config = dict(
    num_hidden_layers=15,
    hidden_size=64,
    num_attention_heads=2,
    num_key_value_heads=2,
    head_dim=32,
    intermediate_size=256,
    vocab_size=4096,
    hidden_act='squared_relu',
    norm='rmsnorm',
    norm_place='pre',
    norm_eps=1e-05,
    positions='none',
    qk_norm=False,
    attn_scale=0.177,
    bias='none',
    tie_word_embeddings=False,
    parallel_block=False,
    extras=['local attention windows', 'exclusive self-attention', 'short convolutions', 'capped logits'],
    init='normal',
    init_std_qkv=0.0826,
    init_std_o=0.103,
    init_std_up=0.118,
    init_std_down=0.118,
    optimizer='muon_variant',
    learning_rate=0.00598,
    lr_mult_o=0.61,
    beta1=0.95,
    lr_head=0.0114,
    max_grad_norm=1.0,
    warmup_steps=200,
    schedule='wsd',
    decay_fraction=1.0,
    decay_shape='linear',
    final_lr_fraction=0.0,
    batch_tokens=16384,
    max_seq_len=2048,
    doc_mask=True,
    train_tokens=119600000,
    max_steps=7300,
    dataset='wikipedia_en',
)
Each number is 128 + 24 x the weight over its row's rms, rounded and kept within 0 to 255. Layers, rows and columns count from 0. Numbers have three digits each. The size before them is the row's rms in percent of the matrix's.

# v: layer 4 attention value, 64x64, rms 0.0836, rows 36-63, columns 0-63
# o: layer 4 attention output (transposed), 64x64, rms 0.104, rows 36-63, columns 0-63
# up: layer 4 MLP up, 256x64, rms 0.118, rows 0-18, columns 0-63
# down: layer 4 MLP down (transposed), 256x64, rms 0.118, rows 0-17, columns 0-63
v36 110:104122126124122133130141144113092084162098155124131176133166091119125141176141143164140124121105131104132142162160113133088128081106092117101133103124105129108093162115158123092123121106078110
o36 120:167072136107145137128111174142127117097122130123156128099135084099165116104111129186139107118096136134144139144120102118109127121135127157127121129113146120147196109113190141090138120138111112
v37 103:169112121125157134123162154139135142146178149135104154155133091152139099129179166108095124124172110154095146149076107133109150163116126150149140120140116115125135140118147075129129152102102160
o37 094:136143165130121119135104128107111095122153146121154129127160085104167154113152137138156109115180137089136102149166154120184133146133155127175138121118118131163137079140141121079140117096105124
v38 098:172141117118155074134140139164123107171139112126134162156174144140117116140108137145121137136097134157109137109112098098117121144061113104149150116072091094137137140118111125118158159149145110
o38 087:143160131116144097145125120134123151107115098150124116102143118130149111085101153106122155108187134128111116131137118091114109115103080078096094127149122172150090138147188115132097136129158115
v39 106:099122118098145117125119128130113097133125123092123111114148127128148144134143103093134145094106135153059159119122132117063141105126081087160127091161160134142098110124134101155122179133150121
o39 114:120142166182126168163180151141151118140178098119084128137136103141162105094075109123099111150123134129121132170123111127126092129127113152114150113082122142119119148110149143132144111118167130
v40 106:165081157149143135168138119141086108111125101058122155135122142139109090107114144111107142104160101169103124144159157122150110146132128123113108125173132138117148132122121080149128106141125174
o40 093:107153100094119116120119120136127111160092146124122103110110134100082125134153127121111099136107146096133105131104145125173197141098168137073103166135145124091143148080127103150120113142115141
v41 117:162116132137163150190092131148097081105109130105145149080105114140091121085122104115140108113136141133110122168143175132154125127112116124127126078103123135085109107139163145111142114156127139
o41 107:119081103115134155136151169141154094114123112151130137105114117105132123100142092160097139106126112109133131143120141124154170176136148116101084156123157118066184113096136122170138119117130142
v42 094:174120156128118117125141184073122143113117103117151146136150140159108086136123111141176187133146098119093109105094103117122155125107125120148138094140138109122137157142170116123095165113106128
o42 105:114207135148118113115135129164101129120144124108115117134127096142122120109121117122122096099145146137128159197151114126122096140129122143141138077127131181106115109095160097148104113128152175
v43 103:149137107136127137168107131115134118153119105152169146105120114137109135116162163113106175139110132130175119141170162124159068170119099116145148130143123120151173156151147149140164088128143155
o43 110:086166109114152082126126128107150135111107185098152155107108166103126124096118110122116114118139111137134090066137123132127172143093130099123134130138196113122132160090126137119130129139146119
v44 096:102157137126108080108095141140135141164105126121122154138110150152144149162135133167166103145154115120132125153103091131111099119120095108139115151102156140166113064151155160116087114091144114
o44 113:149190128132163120099102132118151165114151060140161146143186109154150140119120142110130167125124120114082131107143124119108099094120128126135154132103149166149127125135163120092146130144122099
v45 095:108100132108119105125185166164130156152113118110124170117145140121133140147164156158098120103166117134128118109095081095128172105160127113105149128142176123118151098111137113144080116129106146
o45 113:157119124114151143122089088136097123120173075142147122129167151128137138119167116109111124113121143123144130153162135114143101138100134133117124089115129129187139049136156119100107165145108141
v46 088:109090139114138171144139122119123109111108100098121105139115086171088116104142166085151144092128123097144131153121104103168131138143114142079107130113142150105142182117155088125095122154130139
o46 092:136104111128117087118082151137113103104114105119113096131102125122118090125167124143143126153135082148127142093117118102164160137076135112141129156137137133139188128140114164143084167119088157
v47 105:107151101093114143134109115116141139172100077119114083107106150133122155131155115115144130163140111105121147116155124092125128069187153137091119132106166127096140136124123162144105097104103142
o47 106:108132105140135116185078081112128162131130151129134103168130193162130125135145118139140160098135084167115152113119081096148126159137138096149144142116102119102123111130107128124111155148127109
v48 093:159131171111124119092145087101135135073132119141144094120099103116102181143089162120120117106132137148102086131113118136137101101145132124087092124123113133119153135114143125142174180090118126
o48 087:124130171116122190135161111110145112144104125134078081191111102091096122112132146118141143142149127100116149144118132137144139109152096167126159130137118128113142159138098133167123125126124184
v49 104:080179141129115068159118120132169116101136124117112197077101138118127129121154134141084099124091123142118140121122126143135137114141148127114114083125112125105118145106136119144134151122151070
o49 096:150116129122140142153113147145159120122145096135112153140131082133125117111114112110142134125139123088062113114147128109104125145084105126181120132116098084089047159126155120128120123135147153
v50 095:117130133111156144133130085087148133105136118128147153148097103082117107128117125060149116118124123131132141161106134126127153072130081116094106089187141159113143106141131140150094127136114098
o50 089:140106130158100160123158135181123122153116098176108146133130131128153103117120107144110118106160134102134113113092116102135121125099136189152146107117137112062141145128144125167156141088111168
v51 102:114171092148136095148151074092160136100169100116148148128119161137119124166125118106130150084153112151122148140119132107158166117123131119127166118088112105127094096110156133126155150132160092
o51 113:117154144151145129180162105155110108139135091148088113115146123128092140099107124102134106117165103138106176132119152134143116146132132143079094157101173152106106147150154119167141149131144169
v52 110:137138158122146110172071132126089156141139154145151158117149111121156111127097186111118160161161152113133109139115128107145104093113111113132091105095149163115113144134159108116127092100099148
o52 109:122135120099129122167120178126121127131132119138160128131155102117194146119129138134133106101081139097152122131135145122163158165067107115136123121109157162157183108083152112131136148140144141
v53 088:113115122145171114099146132144128154172105118141142106124131129118133137132145094160145123126156134136163158138151110116087112151079110176117151132143121115122149173136160159105168157098113193
o53 100:111170126162136137135130169106145180100166124100173134128093143100133151103143113172144146137119156160093151151165107152164152100146133104136143127120120118109158139144165127125119086115149099
v54 109:120153130091154146083144137136118143110089133189130112160142109101121100094150094113161170118118112089119141122142115171142143135158151133145133133087153130119134136121151158148081140109084153
o54 107:117142110167136116138099125102118111144174141112148129132106164126135162128189146189139141110131163182123113157146155124133138114149166143143166155114084106144151106155155120102147114136137130
v55 086:198129166118108138153107119098137152116117123170144155145161143134118130135170114124107151109131125141114179146117128098110128109135075155125116107102114107079109160121173100144116146112125156
o55 082:119154119126131158171100143175098120118151167124138111116115092133133125136095083129157121115130145120140142130129128087161146131141115145095165162089147106169176107145163128083131129164096114
v56 097:119114132173142143157144127143168117120126100132122131115100129146129163097139176143106132146127147130126090135091139152145146127117100135138137130092115126138115199107062118165160084141091134
o56 088:100119141096144192118136109130101088175092146102132128141101146121139107132128154106153137145121137126199129114090125112074130143112153077131088147137121132119117128114093128100113126118107131
v57 087:152115140117076187142124108136093113126123141130146077160153127152110133146142093095131183151119147131140156131091095137105103067071133146116135139123114133109121121139123098127121157134125125
o57 096:112090150128122123126117158150123144093131184112151083141086113135156142131116137145136119149145132142165130170133108103125127153175122159084136116173137154136139106100129143083159105128121076
v58 095:141179174102102123095087195094139097151144154116136130103103125128111136137145109131162151138136099101119156087135093132092112120116101135101160144122115116137115091123127156129109137143089109
o58 098:132106129144121089100084143131133166113088145115140160131160073140173134113146126139143099150111150123148156125128130107100116151132155137121179112085113133170126150161152121098138159163134094
v59 096:121145124125158133157181131104068149090117134141113155131147158137123111106132169116179101113143127119140120091125132097118137118123125114163133116131122117110113147173144053116095151107131097
o59 091:131124132120130092142141137176120148129197135157108105147164115125080154141100130107150148137116123153114117167092162106143136121140103148153166145113126123124158095101160133117167100116129179
v60 089:155161164115105136119130102163102156147138117123092114118126138099129148137075126108150105123118147147121114131136139114100155123134148122118215118105144146135196114110124145118083132130168144
o60 085:139109098130122126141140097095153167126114121143147104164109150083119141104101120169116139110120121177120155113110161104146124140152096119155117135130077061144105152157108133177108117136110122
v61 092:130105105102117164133115146149124101128141101135115156102116183148082117120112152108108118106140115140123137110119132117173148150142138126106132088204120129100135146130178183149115110151129097
o61 089:123122160138141159134134119126116108106133129162137123114101103129109163114168091096093096145153112096137161159111120078125146155118134100115147089133172097096091119096099118161132116152125173
v62 102:167093120192124134156082152120135115100150151091119145122144117136126149132133108091118142099111133095144147099159160141146100174121128121104126127132109154181133113124119149184147119139090138
o62 098:098095121132085098121107121122108137180134105123067178093141148108156121149150162124125096145143120163130142147128112107109127122099128115165119123147144105149170153081088139147125116153117120
v63 095:143118066115109145134115139101085098092151131138124155132142144114125120135132130151099080118105136114071133130101136121131130129126151077148116132130123128164097117127134098188145163116078092
o63 092:138096133130106120105178119124103094143131120156045180100112116125118098156121120143101151131135097110106133165152144113091110142120116121143112120115151154145130112112126133122133076154137175
up0 102:142117178123081150176153078148143118083097098116115115150155098127111162149094085129132155124137101106124142122137094143126126114143107174148116115148116124182130108112117142124111099101130133
down0 096:114145118192182151103105129120076144132144127116167145126102139162062092093152138127107105159142158149108118162162156134125120131120165131141123113121124127128125125143169118125130144133152156
up1 094:129139136107123110167126110132146108133158140103095111117117168142133097119160126150135114159109155078168125122108074147094149157105143132150139092166090171128130113149104153116153095158138157
down1 091:126092128110132151131115150118128111130099078142134151166152143164118117117104136180079121161154139095146161110120156109112103164116164131165152110133144111119156137159158116075119147118093119
up2 107:125116096135149126129126093138149170136098104104076144104130148122144111112138106158121107118097121177134113167106144112058170128120123119156147125152132101132171141140098125119151132127184148
down2 097:137133104118160122125163160157143130156137121140147154107170099105164120092100102108136128107082160109125114113145132136063162163116140148153143122125128126102086103169127113145111133146150174
up3 092:115126150113114169111123120103134155138116104100171102122157136137156150137133153152142090134155130160104114193127132088131102112129170157141157138133151139158125129154180159104081100144130132
down3 100:157150114114138092149096119126121145139166139146131099136176155116110105140133136081134140163104136139162158121132129095148151140156157163147083118146088166153130092167137118088114131102095127
up4 081:128175163134065123129145134115123085095113110148100142125105130121149108164105167166137123140091147110131120087124139123105093122103158125128145129107110077103149124126146131116149067115153132
down4 091:114162081139120126167112107128155101149148157154082123095152127134151110093097145178104115137101133181106104145121157124096103130167129108167139123142142133104083154141130135155121150143127112
up5 092:120091161153099111143114120131130123148128120138087157110085158083131136122128157147152096112085160191131192139130114124098134163146135132143126175130143117156145158141152153144123136147125137
down5 095:134155135111169161127097141140125118184131163132122103123146098114172120138107119143185154149105109124122097116116148128141149100123067111129120152134120144090163111136092084135124124111137082
up6 103:092111125118126138123121113096127178103170114106150102137101117119132136103135153177078128122123158141160132066104111092133179084100117140137119120119137102160108156146130132109144141091131118
down6 102:107158179119083151120114124141124112100144119133149126162086145149135103155091138123129104099101132097121143144139099156116087093153142082118083111101169138115142084123139121137141143164101119
up7 103:073112127114080109136113141121139076085114083120143103150085121140123085159125069114138097092154125155118123112108111128110143121132154144101157140107154110127098137138093128135136123143116157
down7 099:127121134120098117139126154112140149148139099120089151135147155143167129146129155088114108154163119120132112101143101146104155165113122126089148146148164121108112096189152126154119075085169121
up8 093:111163153086140115140142077119075163144120099134129159183169184141102128118143128127125118137110087129129129120138148145150119141088099149109130151128116106123136170138118138128107078117124157
down8 088:145133108119116095099149098102111117120127107155179144086155123120142159123129154060150124119108113096120120127136145202129127142103103107128105130107133132145128132148170115085124085140142155
up9 098:113112141141157102098134092146151130168128112142115135107115115083131102092147116164142102098115119144130111109089143127107129129153090125088101114159135177134109192140135067096119135131127127
down9 110:104151141114071127125131160109158113142119114106101113111110147149142110148112108087133144130141128103168153160100085114118118136122103111129114106138134116106147162102047116184135107127149115
up10 107:156149128099155140104145169133109134148080108135137125163133123156116141126105114120108144136131122134134090151131172108119064179141192132113154167123131130160099133124114124131092124120170105
down10 101:142130140088162103104156138136078090136140083099181128147125122148141133134103108122129128095121145138080097132100161125175118135089129153148147160154117103171160137131135106141130124107108154
up11 105:151136118123132084115135099131123146124109110125123125136127121098122191110121101175080158108151136092106093126091093159144155080125132170135141125125150160112137092168142127124142118098168130
down11 097:075160108143107129157125140163097089131117127096117122124119125086145059120098149141136145099137128155117158122109097121135152146139124109111074126129115116138129111135151126082107152161077115
up12 100:156130129088152126146142139097126146151170144134118162131134111168091136133157083114106147100093102108118187142133115159113112130130155198159135145146115119152160143141133141114107134139093101
down12 090:155102144129124103118122136116136104143145115153139176128115182118132116118152118122168100144126124088103094153156088167151128173119094092120096154128152158073087150146137143136128149138135112
up13 120:119102126162105184101096150083152141098144137141117117128141112133137141104125109139109163119123133133125142085137173087153185157119107130153169120150137141146121174156120126130145127156174149
down13 108:133110124097074143102112159146114132110101144158137082133128122173156131143122120142109091131172115080108086129123102095091127107130152174114140140148164148136135134113124087124147103165140110
up14 097:120126127106111163162115157136153112141108115110082121175163136148088119142156107134111168106128106139146128182135130120107126155093108167134129106169085174161124144110150146147118127102097116
down14 107:131145131125134155045140097124117147113090133129119133095112150107116129094173108154137164109132173141136101115122132156121120166092111159095097114168110083124109129135134116104142149125135100
up15 099:081063132129123117138152140132095101102150119144121129112112132100109170120154134101124134114123135108124103190161130114141154141147102144140167135120098145115154117111098104135145106107169189
down15 106:091181124161122106125133131080099101125138160130140117133128124109066118132173142109114136143114136123110153137139123150075140146133121124142132120117090107140090148091103117155117123150057144
up16 100:127154119140094151126142178135109088129089121089138139176100172142102119091116123165121140118139133103112134175120149146126177110161146120146122095125106104101163109160156148153132110123106137
down16 093:142131130097177083124133118133125156086123141142130086131142152141138150135153128129116104155143092154114109123144134129116105082103097147107182087125099159106151151134068133117098140107108104
up17 098:159129162144102134147133130138129099133180118141118122139180149133115096115142169165136124107120117106122151119128165111124100185149115120146172159159137135179166157089142133136111151145126098
down17 106:145123139158100109144155163161123109159103155130127108147122095098114074132137161096145139103097121119106148107075134115091149100131085126108088140145129156117152162161128088146134145128104105
up18 085:149094095100086147139115123132094157112147131151131137147093150122096105087150140126115140102132128183147173124104115146154119067127114127139110140113132139169122157085134110148163135149123085